Each number is 128 + 24 x the weight over its row's rms, rounded and kept within 0 to 255. Layers, rows and columns count from 0. The size above them is the row's rms in percent of the matrix's.

# layer 5 attention query, 128x128, rms 0.0889, rows 0-53, columns 0-127
size [110 127 116 114 109 115 106 117 110 117 114 115 112 109 114 107 111 103 118 113 121 112 113 111 106 115 115 107 119 109 106 120 117 116 112 114 111 110 106 119 111 119 110 107 111 109 114 111 115 109 109 111 110 115]
[[106 139  71  79 107 135 162 115 158 129 182 155 108  99 157 114 161 123 106 180 107 145  98 101 139 128 133 143 150 116 152 105 109  95 110 105 129 158 137 189 156  86 138 141 118 180 113 156 136 143 117 129 140 128 158 126 107 144 153 109 124 136 161 132 135 111 146 109 104 135 127 142 130 124 136 136 155 117 120  58 146 134 155  92 132 128 114 110  99  92 128 166  69 123 101 106 115  97 151 138 113 145 102 126 140 112 137 112 148 114 154 169 140 141 152 161 112 129 106 120 151 106 123 125 140  84 106 130]
 [119 131 135 115 145 170 148 155 137 138 119 133 108 159 165  82 107 113 136  58 142 134 129 140 120 140 165  96  84 118 146 111 104 151 135 119 130 164  69 135 154 151 159 147 114 123 138 105 123 137 118 107 141 103 130 149 140 183 185 118 128 152  79 148 124 137 161 141  97 110 132 132 125 123  83 119 144 123 147 167 114 128 112 120 121 152 140 152 141 102  91 112 104  88 117 132  86 109 130 114 134 135 112  94 101 103 147 161 146 106  91 167 109  60 138 163 134 121 125 145 147 158 126 124 124 139 120 103]
 [108 147 106 136 130 116 137 128 108 130 141 133 117 104 140  98 104 168 110 151  91 155 153 145  55 140 115 131 106 122 150 104 124 138 107 103 166 139 120 108 121 123  79 127 113 138 154 121 117 163 154 162 117  97 160 117 133 118 119 170 125 109 127 138 134 132 124 136 130 152 121 142 140 116 160  83 123 134 137 146 108 146 138 131 116  71 110 111 131 134 112  97 113  85 191 144 152 145 135 106 146 190 151 105 197 133 138 118 103 159  82  98 123  90 175 105 108 121 144 164 110 126 143 127 143 128 164 149]
 [157 132 155 159  94 135  88 128 121 108 173  99 119 103 124 123 156  98 164 165  94 133  95 142 124 148 131  72 113 126 139 120 101 141 114 120 105 150 111 114 147 121 143 153 140 127 185 112  98  58 125 106 141  99  92  89 143 143 122 154 101 168 117 164 127 166  81  99 144 127 116 114 122 140  96 124 161 148 132 138 112 116 124 142 118 104 140 106 116 142 138 152 128 185 127 171 133 140 130 143 151 171 146 105 127 148 154 141 132 145 112 116 118 142 128 153 112 115 117  94 105 171 147  96  93 126 172 128]
 [169 161 177 136  83 120 148  91 134 126 121 153 123 109 142 100 118 115 100 143 119 155 165 151  97 132 131  99 124 146 125 145 130 133 137 158 126 134 107 153 164 152 110 120 125 137 174 157 129 144 102  98 103 151 133 113 117 118 139 121 147  89 157 138  95 143  99 150 148 117 153 170 130 155 128  92 124 168 110  96 140 134 173 108 129 186  76 134 113 135 116  79 117  85 118 131  71  98 128 144 129 137 139 109 104 130  94 168  88  82 136 141 131 146 127 111 101 126 128 136 155  99 117 130 118 106 172 111]
 [135 108 144 157 134 173  83 106 151 162 163  83 139 124 180 136 147  97  99 149 159 172 143 105 124 137 170  95 130 117 172  65 107 122  95 136 146 122 155 135 141 148 155 119 105 129  78 108 113 112 150 114 125 120  82 118 154 100 147 124 113 103 112 130 176 144 152 144 124 123 159 132 155  91 104 139 132 109 101 117  91 124 136 128 126 133 117 177  93 125 113 156 156 117  88 122 113 129 126  87 127 118 162 159 151 113 101 125  96 132  97 137 166 142 134 117 133 162 136 123 105 111  95 130 139 103 124 123]
 [143 121 136 138 118 110 128 122 149 120  67 138 110 121 135 137 150 184  89 133 133 109 153 116  95 114 133 125 119  92 122 133 155 138 167 151 104 115 120  97 117  94  86 134 123 130 108 111 114  80 165 139  86 141 125 140 123 144 108 116  90 127  80 111 121 101 144 153 133 121  75 136 157 162 150 112 159 112 141  93 137 145 136 159 136 141 124 144 137  98 118 161  98 137 136 132 146 157  97 148 133 141 106 162 139 124 139 159 128 113 136 129 140 141  72 130 132 146 102 133 185 153 202 126 132  93 144 185]
 [198 152 172 117 139 126 113 131 115 146 130 190 144  68 141 139 120 102 143 113 115 122 132  77 141 129 154 160 137 142 130 114  70 133 108 151 150 119  85 167 118 144 119 120 154 110  98 133 107 134 126 160 143 163 128 115 115 149  97 142 138 152 107 129 114 110 103 107 132 133 111 104 100 106 115 147 161 131 127 143 137 116 103 156 123 180 134 114 116 114 130 137 149 157 141  78 126 113 125  76 105 138 105 154 175 155 124 136 113 125 128 144  68 125 159  86 146 125 107 123 125 114 177 146 135 128 100 107]
 [104 128 110 128 179 136 172 124 131 100 138 124 138 157 123 130 107 135 118 140 140  83 113 156 126 159 145 125 145 122 182 139 118 129 112 168 105 120 121 160 142 124 145 113 148 168 135 133 112 134 171 127  73 115 146 105 139 142 117 182 120 116 125 119 140 138 117 107 128 149 118 160 129 105 127  95 157 130 105 122  82 144 152 110 142 147 157  93 158 168 148 162 119  96 147 119 128  76  57  96 103 102 180 121  96  87 141 158 125 137 126 121  97 172  93 112  97 121 133 150 136 139 120 121 108  94 125 140]
 [164  50 158 123 114 105 130  81 118 131 126 123 137 138 118 113 131 163 102 134 136 124 157 117  90 144 171 129 155 116 171 123 136 128  87 104 108 130 114 130 139 116  96 160 134 161 126 128 122 107 109 154 151 113 118 138 146 107 140 110 146 165 124 132 111 135 120 158 141 114 129 113 146 159 134 116 124  80 144 119 117 138 105 159 177 139 124 151 138 142  91 144  95 146 112 111 144  89 142 169 147 135 159  82 120 142 133  95 139 142 137 115 121 171 145 135 153 142 183 105  97 134 106 177  53 110 106 120]
 [ 99 126 148 126 144 105 110  86  89  85 141 119 135 162 194 127 152 107 156 144  82 164 165 107  79  98  95 142 180 128 138 165 130 114 165 148 157 186 113 143 126 129  99 148  92 138 116 110 169  73 178 136 157 127 135 157 116 137 139 127 146 110 161 112 106 122 132 141 111 110 115 147  83  97 129 107 153 159 112 143 122 135 135  83 111 124 109 112 151 115 163 121 136 115 131 139  94 110 103 151 116 152 126 124 128 144 120  92 120 138 161 141 131 108 135 145  95 108 125 153 113 115 111 133 138 121 110 136]
 [123 134  77 142 140 167 112 125 112 159 135 126 120 126 133 138 155 108 152 115  93 111 119 145 103 148 136 136 143 158  71 121 185 141 180  98 143 152  96 122 113 100 104  93 100  95  82 139  91 146 121  93 161  98 163 148 155 123 123 139 135 109 118 173 179 154 129 114 143 165 141 148 179 165  83 107 162 122 118 132 137 113 104 118 149 137  94 112  94 127 152 148 164 121  83 101 143 123 110 135 152 124 106 115 132 138 121 126 121 143 118  94 124 121 148 135 119 163 121 105 135 109 167 133 138 166 135 148]
 [153 106 159 127 160 137 135 137 120 157 135 137 132 198 114  94 168  95 151 102 167 118 111  97 144  67 148 143 149 112 127 158 116 118 101 118  78 132 151 147 114  99 105 142 165 130 160 162 122 117 182 139 137 101 144  61 127 114 144 150 130 121 144 133  97 145 128  98 143  95 147 118 129 146 102  79 109 127 154 135 125 134 169 119 121 133  92 160 123 104 101 108 164 123 104 116 166 113 122 124 100 111 127 151 127  67 128 127 109 149 137 123 121 100 118 157 110 114 105 115 123 154 159 144 124 135 149 154]
 [116 115 121 160 117 111 141 143 162 122 133 136 134 144  97  87 137 135 112  91 182 124 161 144 143 185 127 125 135 147 138 155 102 144 121 104 176 141 169 146 159 138  83 177 106 136 115  96 100  97 123 107 128 128 112 124  88 174 105  89 153 114 134 157 139 114  92 100 117 132 161 154 115 119 117 133  88 120 140 174  98 124 138 116 125 135  84 121 142 134 138 138 122 200 129 122  80  86 146 128 118 109 113 121 112 133 151 124 120 142 140 134 105 119 124 112 155 146 141 137  98 166 128 107 139 129  68 107]
 [134  82 127 144 110 116 130 158 178  90 101 171 111 119 169 133 141 132 162 103 150 124 139 138 154 129 134 122 140 139  83 124 133 119 134 158 118 126 124 109 100 134 127 133  63 132 147 105 158 185 144 113 169 124 110 139 147 122 122 106 118 180 132 139 122 149  65 159 140 123 107 172 149 143 114 161 155  99  85  98  98  98 152 115  93 127 106 111 123 144  95 104 106 142  97 124 136 117 112 106 122 160 104 116 131 145 130 175 147 108 153 131 165 147  81 158 143 134 101 136  97 140 124 118 161 139 114 121]
 [117 126 160 143 186 118  83 154  90 102 145 116 104 129 130 172 131 148 139 154 160 120  98 128 133 151 161 110 113 130 145 123 101 117 156  82 137 142  68 132 108 143 109 149 100 114 144 132 120 180 143 108 135 136 149 111  98 126 122 158 152 103 105 115  83 134 121 196 126 129 137 108 105 131 143 153  98 146 127 108 136 163 148  95  94 144 142 137 172 153 111 167 116  98 128  94 100 125 142 141  81  83 130 125 130 107 151 156 114 141 133 115 101 131 167 134 173 111 102 113 103 129 150 130 119 142 162 108]
 [114 147 149 181 129 117 144 121 138 133 159 114 109 162 133 124 155 122 135 139 144 108 124 127 122 126 102 119 138 118 117 117 120 152 123 121 142 133 123 165  95 112 112 101 172 108 152  87 158 157 103 150 151 128 103 128 147 163 119 138 138  91 167 144 122  92 142 133 122 159 101 101 117 136  41 132 122 138 120 131 112 154 139 162 184  98 154 106 174 132  44  99 116  96 133 135 129  94 135  98 127 123 150 118 132 103 151 151 152 111 149  93 107 133 142 118 112 123 171 101 113 107 128 112 176 113 140 155]
 [ 96 178 144 125 158 119 131  93 157 107 156 167  96 119 100 112 159 133 157 112 116 159 112 140 113  94 110 108 125 133  93 148 106 123 125 172 163  85 122  98  94 114 154 165 137 168 141 136  89 149 103 106 149 119 123 116 143 136 115 156 132 146 112  56 159 145 112 145 133 126  99 136 161  93 111 173 126 127 137  73 116 137 149 119 135 154 172 171 149 113 157 131 145 138 139 130 129 130 113 154 104 165 113 124 164 122 113 121  89  96 167 127 144 118 112 109 119 138  97 121 133 145  93 131 109 150 105 103]
 [127 117 100 120 100 166 121 145 113 130 151 160 111 151 129 149 120 131 130 127 124 131 127 157 174 133 116 132 128 148 115 130 167 102 101 168 109 125 166 123 130 152 116 183 122 149 110 140  93 113 146 159 177 128 138 124 102 122 129 150 176 113 114 127  92 131 111 113 128 120 154 127  91 111  75 119 119 130 174 109 150  83 112 127 113 134 150 115 115 113 140  89 128 123 182 138 144 125  79 119 115 160 131  89 121 163 165 141 124 157 106 124  98 135 130 173 113 142 177 124 167  76 143  84 123  91 143  96]
 [ 75 131  80 151 137 111 144 149 138 100 137 129 118  71 108  88 158 147 122  95  93 135 161  82 152 123 106 113 144 133 147 162 123 127  85 131  84 140 129 165 137 163 173 115 139  89 103 149 141 146 163 148 112 133 119 124  98 130 127 137 147 121 141 131 138 131  92 119 151 144 113 103  89 109 113 134 135 148 155 131 158 141 119 178  74 110 168 191 133  92 114 128 143 117 142 114 147 139 142 133 179  93 153 118 127 143 141 144 125 114 112 114  85 129 131 130 146 133  99 131 106 112 104 178 128 113 119 135]
 [102 164 122  92 115 131 166 107 112 137 120 149  64  93 128 151 140 147 112  98 112 116 147 111  93 172 130 175 120 115 131 131 103 132 146 109 120 147 139 120 147 119 121 136  84 122 132 114 130 104 118  94 118 103 139 137 152  85 135 120 134 141 140 109 115 183 123 107 150  97 113 127 129 164 157 106 111 123 143 119 162 165 133  95 139 156 169 167  62 129 122  94 155 132 142 144 175 122 158 116 130 141 158 113 137  97 131 194 136 172 145 106 110 120 102 152 149 120 152 108 123 150 112 124 129  94  95 152]
 [ 77 136 132 169 130 126 178 141 156 125 141 128 111 129 132 152 112 110  99 105 126 199 148 131 126 133 174 153 137 105 116 208 131 141 132 142 168  88 121 112 123 133 136 164 128 155 132 144 120 123  92  98 115 139 132 132 147 108 149 107 117 132 147 150 135 150 117 130  88 151 102 112 145 123  96  90 138  92 116 149 125 114 121 140 112 127  95  99  90 126 129 132 112 120 128 153 183 143 118 124 105 117 106 100 134 142 123 144 150 148 106 132  81 157 155  96 123  85  83  75 151 143 173 109 130 150 127 134]
 [147  92 153 120 111 122 130 117 134 138 143 128 119 109  81 171 109  96 155 118 138 128 107 150 157 121 124 120 142 117 119  91 156 166 143 129 134 136 118 168 133 129 108 127 129 214 107  88 180  74 124 139 101 139 130 105 132 115 108 129 109 100 115 132 133 142 120 101 109 147 120 103 128 145 121 143 134 113 110 116 114 146 115 133 122 142  97 173 134 119 133 121 132 102 145 104  95 144 111 140 107 150 106  84 127 111 157 172 112 173 219  79 131 101 121 125 104 155 108 127 158 102 154 148 119 154 113 145]
 [157 142  65 123  74 146  91 105 129 124 160 107 144 113 123 120 139 121 109 107  98 120 139 170 126 147 182 117 155 140 131 153 117 113 135 110 105 129 145 141 145 145 118 139 138 142 166 130 122 144 155 101 140 118 131 153  99 140 134 125  99 150 115 114 134  90  91 155 135  87 100 117  64 152 109 112 144 110 106 118 102 163  89 129 139 112  98 127 160 117 119 176 158 138 138 125 151 126 132  97 153 108 114 108 131  96 122 151 112 159 172 128 121 123 146 103 115 110 192 123 167 161 113 132 125 193 147 115]
 [156 112 116 133 112  97 142 185 133 115 119 141 153 127 106 114 140 136 115  97 102  92 147 119 167 112 137  86 142 166 158 129 108 140 172 132 107 149  94 130 154 112 132  93 141 154  74 140 125 173 155 149 107 108 115 160 157 120 111 114 120 146 133 109 125 150 163 143 157 137 150 178 144 136 128 113  87 124  99 127 148 171  99 141 125 121 150 102 109  74 137 115 143 165 160 103 124 146 147 122 122 115 138  92 148 142 132 103 124 100  78  73 160 103  99 162 135 134 123 134 102 132 120  79 136  93 130 128]
 [ 94 129 158 126  90  98 158 154 135 131 143 101  92 156 120 142 140 134 129 139 159 123 149 133 123 136  94 154 172 159 112  92  90 136 128 129 142 148 135 155  76 147  91 140 119 134 163 137 155  98 139 118 162 133  96 181 138 136 110 122 112 166 106 137  65 160 151  98 164 121 143 145  93 114 112 155 139 158 132 148 114 130 130 143  73 171  85 141 126 150 129 107 110 103  89 164 132 130 117 126  99 128 149 136 119 147 124  98 113 106 117 110 146 117 130 156 128 128  80 121 172  97 148 104 108 165 116 105]
 [111 105 130 134 142 131 127 162 124 146 131 150 115  94 121 110 127 122 155 153 122 117 114 146 143  95 163 149 118 106 102 151 125 119 106 111  95 138  92 164  68 106 130  90 131 141 122 121 146 137  96 148  93 151 109 129 127 110 149  97 151 121 129 124 171 111 139 150 104 112 181 183 104  97 130 133 165 125 154 167  91 170 100 118 121 115  93 130  60 150 110 115 118 183 105 154 131 145  92 139 143 142 166 122 141 104 142 129 109 157 122 169 164 115  85 138 106 143 123 165 127 123 141 111 132 124 166 145]
 [145 105 151 115 132 161 150 114 138 157 124 144 141 109 157 136 131 174  92 132 126 113 104  99 138 148 117 174 134 140  73 119 121 110 161  63 115 100 111 119 135 117 158 134 177 160 154 122 129  85 139 141  93 142 153 105 136 133  86 153 122  94 107 179 119 135 130 119 150 113 153 131 115 136 106 148 151 100 117 133 123 108 137  96 143 115  96 150 152 128 145 130 134 108 145 146 132 111 139  91 173  69 113 130  85 145 132 125 123  85  98 106 135 160 181 114 128 115 124 149 160 114 129 139  82 118 140 174]
 [113 140 110 110 152  82 112 118 124 150 136 135 140 132 137 108 141 149 113 111  88  82 209 141 124 119 124 121 127 119 152 138 101 117 137 151  85  93 149 153 106 126  96 120 154 135 122  79 148 178  83 113 154 191 144 106 171 129 104 138 147 154 141 145 144 138 142 123  90 117 140 146 101 143 115 137 145 118 148 104 149 106 164 113 140 105  87 133  95 159 138 150 127 131 113 169  94 155 112 122  76 161 126 101 140 127 114 132 118 131 129 173 111  85 127 138 165 131 136 101 123 129  95 106 131 144 147 152]
 [115 159 134  96 133 157 121 106 135 138 152  88  82 127 111 113 154 126 113 154 123 131 144 146 132 118 180 148 132 127 141 134 137 124 112 106 102 113 101 101 125 119 168 150 161 120 101 129 192 154 136 140 105 126 114 108 142 154 126 116  84 108 146 147  78 138 119 107 163 132 134 120 136 185 123  99 145 137 151 129 133 115 126 110  93 150 115 170  79 128 107 162  98 144 162 139  94 133 110 103  90 167 154 164 143 125 148 102 113 125 151 112 111 146 176  95 144 138 158 175  94 140  88 115 112 113  91 109]
 [ 76 179 166 118 145 151 153 131 105 106  93 118 160 113 157 118 124 152  87 126 108 142 118 106 185 120 122 117 120 146  94 118  85 119 126 146 131 169 166 151 129  76 144 147 148 113 135 110 131 158 105 131 106 114 120 139 116  95  99 108 113 129 131 162 128 113 121 125 126 182 158 114 116  95 158 124 127 127  95  85 107 121  82 159 144 163  91 136 176 115 118 137 124 150 121 168 118 126 120 103 129 165 118 150  97 101 127 151 110 152  87  99 135 110 104 148 122 167 149 138 111 128 136 168 135 160 144 138]
 [143 109  76 113 157 146 153  94 128  93 123 171 143 112 147 126 148 105 132 110 151 113 160 149  84 154 120 138 167 136  90 119 112 122 124 119 187 109 155 144 139 156 141 145 112 122  89 197 128 142 151 124 105 114 116  91 178 138 121  83 114 183 130 101 144  91 163 120  95 159 137 109 142 126 134 131 120 133 105 135 177 126 107 118 111 123  78 140 124 126 154 142 135 115 116 142 172 106  95 125 111  98 139 105 111  96  75  95 150 141 153 139 133 111 129 120 127 136 124 103 132 112 137 149 142 112 157 145]
 [113 138 145 150 150 151  98 104 134  94 141 121 127 156 137 132 113 119 126 138 125 164 116 146 122 153 106 103 157  84  86 129 136 137 148 138 102 135 125 152  82 128 132 124 138 168  60 159 127 153 163 159 143 141 153 132 102 136 137  96  79 144 158 125 120 141 134 137 114 115 123 148 125 118  94 161 130 142 144 123 121 131 122 120 150 146 129 117 134 163 136 122  72 144 144 159  89 161  94 115 158 132  43 127 168  87 144 171 152 157 134  83 154 123  98 113 135  95 124 139 129 120 115 104  83 124 146 150]
 [112 125  95  72 123 182 101 112 133 139 104 113 170 151 146 119 143  93 113 155  75 128  89 101 144 103 155 147 135 169 128  75 141 158 102 192 105  82 123 155 146 103 112 115 103 127 148 125 148 144 155 138 108 125 110 114 135 145 133 139 139 131 183 135 124 108 118 172 141  93 130 131 178  97  92 154 129 128 137 158 169 137 123 124 103 159 109 142 132  96 103 127 128 157 149 169 143  97 133 168 135 125 100 135 113 112  99 135  94 163 111 152 115 153 127 138 149 113 128 131 141 138 125 119 108 126 114 113]
 [150 139 139 138 152 117 100 111 111 162 139 105  91  97 133 115 105 122 139 110 153 119 149 186 107 117 134 139 118 120 135 151 139 114 122  82 120  80 153 109 119 113 169  85 124 116  96 142 133 147 103 167 149 163 177 136 135 126  89 119 102 119 130 131 155 119 134 127 171 166 138 149 134 142 119  64 145 106 113 118 116 129 102  99 150 132 127 124 158  85 121  71 134 137 126 184 111 130 136 143 118 152 170 146 160 109 112 130 145  94 152 160  98 172 134 149  90 140 115 123 108 158 151 140 122 131  87  93]
 [155 145 147 114 184 178 189  97 108 111 133  97 112  88 119 108 105 146 108 123 137 128 129 110 110 143 158 135 135 150 109 126 138 144  99 130 159 125 173 130 117 120 135  64 105 113 138 162 139 136 141 112 121 130  99 135 146 115 147 163 128 107 103 149 112 159 147 140 135 193 176 106 108 130 126 127 123 158 110 120 130 102 126 122 122  97 157 113  90 109 119  97 108 162 168 100 136 123 125 137  98  91 101 131 174 117  89 178 102 118 168 134 123 125 111 138 151 164 144 145 165 146 106  97 108 118 130 121]
 [146 148 146  97 157 167 103 152 109 100 146 134 117  99 105 135 108 160  84 138  98  97 150 142 151 125 132 133 131  59 105 118 109 122 134 157 142 164 127 103 111 124 108 113 133 136 103 167 158 116 125  70 136 155 108  92 129 154 135 147 106  88 109 126 149 159 106 166 174 133 128 149 149 123 144 115 130 128 151 142  89 150 163 145 144 121 138 106 162  93 104 158 159 135 175 110 111  83 116 125 130 125 121  87  81 139 116 109 191 104  98 146 158 145 133 154 128 121  96 131 118 151 139 122 125 138 126 144]
 [195 148 140 178 183 113 155 117 145 124  96 110 149 103 107 138 152 112 127 131 111  93 115 107 120 139 179 105 115 114 113 131 100  94 137 132 128 103 139 139 134 108 128 163 106 123 146 118 178 118 119 142 100  96 143 158 129 141 113  97 146 114 119  76 156 176 165 136 109 133  86 139 100 177  84 138 119 124 134 147 150  95 119 124 134 116 107 187 105 125 137 148 115 146 127 113 138 118 130 118 115 106 147 110 132 158 102 154  97 161 149 107 154 126 158 107  85 117 122 142 130 101 129 126  94 146 102  81]
 [101 148 125 119 102 159 137 104  58 122 154 108 166 148 108 116 140 148 128 130 135 137  75 156 135  78 153 106 159 134 156 116 116 179 120  97 116 141 109 133  95 132 103 129 112 127 176 100  98 129 126 124 155 151 184 135 101 137 144 106 145 138 117 151 148 136 141 127 116 167 126 126  91 156 168 125 164 132 138 108 133 137 165 105  91 160 130 123 132  95 165 126 125 122 111 131 132 148 130 123 105 109 119  96 109 130 161 102 175 122  99 126 161 119 103 117 112 145 121 143 145 107 111 144 164  82  64 117]
 [110 152 119 146 134  87 136 126  94 108 136  97 116 116 140 127 113 143 142 132 142 184  71 111 128 164 139 122  76 115 132 108 125 149 146 178 127 119 107 118 134 142 115  97 144 166  81  91 162 138 170 121 118  98 113  93 147  83 135 130 134 172 107 168 124 110 145 109 173 153 105 127 138 119 136  92 137 118 139  78 156 126 182 151 170 122  87 109 149 145 117 124 149 150 147 139 158 116 145 168 139 148 135 116 107 113 144 104 107 138 111 174 123  87 143 128 135  99 113 139 158 125 126 115 100 109 131 106]
 [143 153 165  99 128  72  98 110 132 105 142 135 145 124 113 150 147 173 127 131 179 150  98 111  88 126  90 121 158 106 146 116 114  89 105 141  84 139 133 116 136 149 154 102 130 136 129 101 111 150 160 118 151 147 151 125 111 133 172 149  89 138 165 133 175 124 150  95 130 117 121 127 105 138 142 130 111 199 108 117 121 114  58 144 117 130 135 137  99 110  96 158 129  97 141 139 133  94 142 135 112 112 129 118 103 150 135 122 136  90 120 101  92 137 147 162 140 126 104 149 166 152  88 139 117 136 177 138]
 [115 116 123 158  99 154 122 170 154 147 151 110 114 122  86 132 104 136 141 186 114 166 105 145 125 129  96 178 121 138 131 116 168  72  84 112 148 156  94 142 118 126 113 148 166 134 100 113 124 145 193  83 146  98 121 127 174 141 156 144 111 111 126 107 105 111 118 140  63 134 127 108 113 139 162 136 152  84 118 129 118 115 131 176 144 132 127  94 147 126 117 129 103 106 153 168 153 128 151 122  95 139 106 106 121 130 111 145 125 142 147 112 108 151 139 111 145 112 120 172 122 141 127 153 114 121  83 150]
 [137 100 114 192 125 136 174  72 110 132 121 138 121 127 151 130 102  90 174 130 136 103 147 170 117 120 164 111 103 138 136  96  95 145 158 131 123 112 161 123 135 105 147 151 153 119 124 117 129 127 159 107 164 133 167 148  94 120 111  88 144 116 119 108 136  85 107  92 168 123 130  81 113  90 159 119 125 125 119 119 107 128 132 167 103 138 129 128 106 142 142 131 102 111 132 135 150 127 158 144 100 147 109 138 155 147 150 148  91 105 116 122 131 156 130 170 126 160 119 108 147 181 147 119  79 172  78 132]
 [104  87 140 150 111 116 111  97 120 175 153 132 167 125 125 132 152 159 127 146 107 127 125 114 158 120 130 176 148 166 147  95 113 156 121 161 155 125 144 121 118 123  90 126 113 146 131 149 172  90 128 119 120 125 129 117 118 166 126  93  87 121  88 145 150 134 140 118 102 123  75 114 112 111 111 103 127 136 179 124 172 170  53  95 130 114 124 137 135 126 162 122  94 107 144 147 131 114 165 105 155  87 155 123 146 167 107 141 108  95 106 162 126 127 100 106 116 130 143 139 114  92 121 110 120 180 127 123]
 [130 116 119  99 130 134 137 130 142 128  66 118  98  89 109  83 130 110 120 147 125 138 118 169 152 169 124  96 159 160 130 119 122 158 127 108 140  76 117 119  96 106 165 175  95 149 135  90 185 111 158 131 159 155 137 118 104 116 156 135  83 127 161 107 143 113 111 105 149  97 115 170 155  96 119 133 123 107 172 163 109 142 111 141 137 121 164 126 164 106 135 137 177 126  81 127 147 116 121 151 111 128 117 160 139 131 169 103 123 118 124 110 124 107 105 103 145  83 128 106 130 130 113 112 162 148 144 136]
 [129 101 143 137 133 141 118  89 134 131 124  96 102 128 167 156 123 139 149 120 138 162 105 147 107 114 124 123 105 182 139 161  77 108 135 155 143 115 149 128 122 110  99 114 126 123 116 140 134 126 105 172 130 115  93 126  59 108 106 166 128 136  97  96 103 125 125 127 120 123 166 163 128 207 164 157  94 126 126 120 119 154  91 114  67 134 169 143 140 116 109 151 157 157 105 165 127 149 110 157 131 167 103 121 115 104 132 109 155  91 110 154 154 138 129 142  87 116 147 129 103 125 150 114 115 106 115 115]
 [ 98 136 168 123 163 153 147 120 159 107 134 104  95 125 105 135  73 116 131 122 110 103 125 126 103 133 167 127 167 130 131 129 120  51 135 137 153 147 129 108 161 122 134 118 117 152 149  89 146 182 126 173 139  99 119 109 119 112  88 127 159  98 156 124 151 155 142 101 139 149  92 123  90 132 146 153 115 121 131 154 188 122 162 146 121 112 150 117 134 124 107 193  98 132 135 163 123 100 102 131 132 146 134 115 143 158 124 120  93 104 100 147 113  96  98 116 130 136 141 103 102 135 146 167 128 155 109  94]
 [117 169 122 168 126 139 116 106 195 150  78 112 134 106 127 118 145 134 117 123 138 117 123 138 109 187 132 162 156 129 123  92 115 133 144 129 147 111 124 165 108 135  63 100 169 138 144 147 143 131 100 135  92 113 150 165 127 117 150 121 135 139 151 138 132 130 162 125 133 139 129 142 127  80 124 153 101 151 102  73 141  84  99 152 132 133 133 112 151 134 122 142  92 116 158 101 128 139 143 124 104 101 129 145 155 155 146 121 146 130 109 155 138 113  68 160 110 112 135 129  54 148 120 145  93  93 141 120]
 [141 124 117 125 132 116 101 176 119 143 160 106 118 145 106 138 166 111 114 145 151 120 153 149 131  89  96 130 124  86 177 135 100 158 106 116 175 151 113 141 100  71 136 132 110 141 106 146 145 126 126 167  94 155 152 140  98  71 172 142 124 114 101  99  82 127  94 146 148 154  85 103 129 144 113 131 111 130 125 129 146  83 148 129 136 112  85 102 121 116 136 165 183 110  84 159 135 108 131 114 150 146 109  87 117 115 114 142 169 112 111 149 140 160 149 122 153 130 136 155 165 146 133 132 137 119 149 131]
 [150 150 159 109 116 129 145  88 119 112 134 114 140 132 144 133 137 145 120 171 106  90 145  89 120 146 132 134 184 106 128 140 101 127 126 114 142 137 149 131 119 163 115 127 141 128 136 114  97 145 174 140 162 147  86 143 166 100 170 105 109 110 158 182 129 132 100 139 100 154 110 153 156 103 134 118  82 118 128 115 118 170  88 123 171 120 133 146 121 117 102 105 143 137 113 120 120 193 132 125  96 129 101 132 130 106 129 144 133  82 130 177 149  87 111 107 141 108  95 126 171 126 124 117 136 156  65 100]
 [114  99 109 154 113  93 100 142  98 123 103 131 105 114 123 169  69  97 149 123 140 155 130 100 102 130 123 107 165 103 135 102 106 121 120 131 130 190 171  69 122 124 178 132 164 167 153 106 104 143 124 126 138 161 139  92 174 145 131 168 130 118 148 111 104 136 141 130 166 140 158 124 136 144 121  74 160 106 145 126 133 115  95 147 111 147 144 105 144 124 142 144 139 133 130 125 132 151 115 149 145 131 134 148 154 133  57 192 125  89 144 124 116  93 101 129 130 101 137 145 135 130 115 125 107 120 105 121]
 [ 84 122 122 107 130 104 116  99 101  87 141  85 110 148 128  84 129 147 152 120 152 140 154 135 164 173  78 127 112 103 152 133 165 121 176 118 124 113 142 130 128 173 137 124 134 112 163 123 104 126 130 158 135 115 102 120 131 159 123 151 123 107  88 103 141 146 132 135 132 154 134 126 109 152 165 109 129 117 124 154 153 164 112 172 111 107  82 167 164 111 130 131 119 167 118 101 121 109 131 134 159 126 115  95 201 148 107 114  98 111 145 140 130 168  87 171 139  97 148 127 139 155 153  91 133 114 120 152]
 [ 88  93 141 111 119 142 119 115 152 131 108 138 139 137 166 134 124 139 125 130 126 117 138  71 127 129  79  92  87  93 110 164  74 104 111 116 137 113 135 135 123 164 184 139 117 123 118 110 147 164 111 109 119 149 151 104 100 103 122 151 135 157 155 126 112 175 125 152 141 126 162 124 162 120  70  84 118 153 148 130 146 150 130 150 120 140 149  88 141 161 147 129 110  90 129 132 113 142 130 166 116 137 115 130 113 125 146  94  86 125 184 131 130 147 159 112  80 176 158 122 106 141 154 110 126 163 147 132]
 [136  79  80 148 132 139 146  68 105  97  86 117 150 124 105 171  97 176 130  88 127 149 140 112 137 115 164 144 123 141 127 125 134 131 134 107 157 103 142  80 118 130 105 132 147 166 123 116 112  96 126 145 156 153 107 136 128 157 158 143 134 129 148 118 105 130 124 117 117 168 125 110 130 108 125 162  93 227  99 153 137 126 155 145 159 105 121 124  90 102 138 143 113 137 130 112 123 107 145 122  99 174 155 119 135  96 135 166 147 146 105 140 110 108 128 165 112 118 106 141 149 135  86 134 150 116 133 148]]